config.yaml
n_layer: 15
d_model: 64
n_head: 1
n_kv_head: 1
head_dim: 64
d_mlp: 192
vocab_size: 7229
activation: "swiglu"
norm: "rmsnorm"
norm_place: "pre"
norm_eps: 1e-05
positions: "rope"
rope_base: 10000.0
rope_fraction: 1.0
qk_norm: false
attn_scale: 0.125
bias: "none"
tie_embeddings: false
parallel_block: false
init: "normal"
init_std_qkv: 0.0558
init_std_o: 0.0
init_std_up: 0.0558
init_std_down: 0.0
optimizer: "adamw"
lr: 0.00355
beta1: 0.9
beta2: 0.98
weight_decay: 0.064
lr_head: 0.00981
grad_clip: 1.0
warmup_steps: 308
schedule: "wsd"
decay_fraction: 0.588
decay_shape: "linear"
final_lr_fraction: 0.0
batch_tokens: [8192, 16384, 32768]
seq_len: 1024
doc_mask: false
train_tokens: 123400000
steps: 6780
dataset: "wikipedia_en"
Each number is 200 + 30 x the weight over its row's rms, rounded and kept within 0 to 999. Layers, rows and columns count from 0. The size before them is the row's rms in percent of the matrix's.

# down: layer 5 MLP down (transposed), 192x64, rms 0.178, rows 52-58, columns 0-63
# gate: layer 5 MLP gate, 192x64, rms 0.195, rows 53-59, columns 0-63
# up: layer 5 MLP up, 192x64, rms 0.184, rows 53-59, columns 0-63
down52,099,209,181,180,213,189,203,205,252,228,240,192,193,301,242,210,219,211,230,257,220,204,239,182,213,168,217,170,202,190,177,144,192,159,213,159,198,160,194,235,189,215,186,152,245,178,139,206,179,201,210,174,185,206,160,228,237,232,209,193,222,230,222,215,157
gate53,142,134,168,126,177,185,208,280,234,219,208,254,225,247,164,206,203,202,183,197,193,201,219,166,162,179,223,223,191,139,214,223,182,244,211,168,196,231,209,193,206,162,184,186,195,173,210,178,203,206,190,151,222,217,217,222,223,186,163,229,203,206,251,263,191
up53,123,192,184,161,167,225,207,202,211,179,201,226,167,235,195,218,231,192,231,212,191,253,252,215,194,172,193,208,179,182,200,209,239,184,284,159,218,193,208,145,227,173,178,197,204,223,189,220,206,181,220,206,116,222,188,226,182,251,235,212,165,264,198,219,264
down53,119,193,189,202,203,194,222,236,178,217,171,218,221,127,215,177,217,205,211,223,230,176,144,151,216,212,214,220,211,166,223,163,171,223,125,207,210,269,197,233,154,236,229,176,220,180,245,173,203,207,173,190,201,195,208,197,274,180,164,188,240,185,200,226,147
gate54,109,206,187,172,211,163,232,183,144,131,211,244,215,159,186,220,231,175,185,215,223,221,189,169,254,206,213,232,213,206,188,197,162,208,232,164,183,219,209,153,200,165,190,207,187,167,253,261,203,184,219,190,278,246,214,238,252,173,175,187,226,225,203,185,182
up54,112,148,165,203,183,140,186,192,202,254,185,180,195,228,224,193,190,251,193,211,167,136,235,224,135,225,171,160,191,192,165,219,202,187,154,192,191,225,164,192,148,231,193,184,206,271,187,191,229,212,189,179,166,209,185,158,166,247,183,181,209,227,211,209,248
down54,105,225,207,216,221,254,160,224,208,231,184,231,191,208,197,180,179,199,245,198,210,189,173,261,192,203,198,230,206,199,258,143,207,209,185,235,199,79,232,211,225,171,199,177,233,169,171,191,193,149,178,235,185,165,208,206,176,217,185,205,250,166,219,217,199
gate55,122,171,202,196,189,209,247,133,134,178,140,195,200,188,175,230,207,195,165,246,173,181,229,191,214,204,186,151,169,258,170,219,192,243,179,212,172,153,229,211,230,225,202,178,201,246,219,208,162,190,176,227,170,169,239,155,201,254,192,199,229,212,192,180,245
up55,131,203,172,246,171,180,203,207,216,167,196,267,238,166,257,217,177,174,238,238,195,161,159,211,189,179,224,241,229,162,215,239,211,233,199,204,219,195,189,193,177,179,230,224,167,202,228,171,226,229,253,192,154,217,242,230,175,181,244,229,193,168,250,165,153
down55,122,201,176,183,191,218,198,204,166,198,143,175,224,160,231,174,151,149,171,280,183,192,207,199,172,155,186,159,214,249,201,230,202,226,196,244,214,201,201,213,206,201,199,193,238,233,229,206,140,209,209,247,175,140,233,178,207,246,212,199,242,179,231,163,239
gate56,049,203,269,168,227,181,234,203,169,163,172,194,200,189,159,214,194,226,94,194,147,216,167,230,205,154,152,164,236,185,243,213,235,220,231,192,224,190,210,202,201,178,216,214,161,203,218,187,184,196,206,270,201,191,221,240,191,212,186,219,211,153,193,221,172
up56,051,183,190,234,177,202,120,212,205,215,209,210,200,159,213,216,211,195,146,167,189,146,207,217,223,205,240,191,164,230,166,212,201,196,191,244,172,195,220,153,204,231,198,236,266,194,190,186,171,236,125,231,193,177,172,210,127,206,242,216,196,180,237,206,240
down56,043,181,227,199,206,226,201,261,237,215,211,231,250,202,177,214,229,223,211,188,219,158,203,217,145,244,170,182,220,178,235,241,166,142,248,164,222,242,224,162,225,212,206,203,212,216,169,240,208,184,184,180,189,191,187,214,149,222,127,224,230,138,194,208,175
gate57,104,177,136,134,220,197,177,204,176,161,199,209,278,208,172,206,208,188,148,218,189,216,202,194,189,226,213,223,234,183,222,221,181,210,184,201,210,258,197,228,179,207,160,143,221,176,205,231,210,219,184,150,190,255,183,224,226,185,155,156,190,206,268,228,229
up57,112,182,238,179,163,163,174,157,235,238,202,189,189,163,176,207,223,230,172,130,191,229,217,196,138,220,192,158,202,202,175,201,171,226,136,163,211,202,178,175,182,212,242,195,189,203,181,213,209,153,271,227,223,146,218,195,179,226,205,194,243,181,184,257,215
down57,110,230,192,208,232,194,215,228,208,165,218,164,241,253,211,175,184,176,177,263,233,129,203,212,256,210,210,188,204,237,208,181,176,214,267,211,186,162,225,208,234,175,122,194,204,226,232,179,187,226,134,237,198,218,199,179,217,197,193,203,212,196,190,139,189
gate58,113,173,199,302,174,202,166,179,214,187,239,242,217,169,153,216,180,197,253,241,259,158,173,191,175,207,192,209,155,199,195,206,226,248,197,207,226,172,199,162,197,189,216,248,175,191,175,160,163,221,191,141,191,198,221,220,202,232,189,194,172,164,218,185,166
up58,117,199,259,189,202,220,214,261,190,210,107,166,214,198,247,223,207,211,183,230,199,175,230,221,216,172,213,222,242,225,177,121,173,178,182,206,154,171,201,187,237,220,180,223,218,211,235,216,190,151,197,260,216,183,202,223,195,193,251,233,190,222,209,223,229
down58,112,153,209,209,199,203,176,267,216,208,119,206,221,152,189,201,204,193,143,237,216,147,204,205,211,183,168,231,222,209,155,177,177,227,141,195,209,110,193,156,184,206,210,239,204,151,184,206,182,230,197,244,211,204,208,198,219,226,244,175,187,208,216,205,209
gate59,113,170,148,200,205,203,275,200,211,208,221,259,214,217,155,153,208,130,162,168,189,174,162,198,218,221,197,200,178,186,163,206,182,206,195,154,199,263,166,192,170,159,225,185,205,219,207,205,196,202,247,172,213,212,183,185,130,228,154,248,194,203,210,208,236
up59,122,196,192,223,238,186,199,191,200,231,224,217,187,180,213,168,282,208,121,225,247,187,170,220,162,245,185,201,218,204,157,227,166,206,217,193,205,204,203,213,148,191,264,231,207,255,206,187,188,206,207,174,238,220,167,165,175,213,176,196,223,147,196,221,267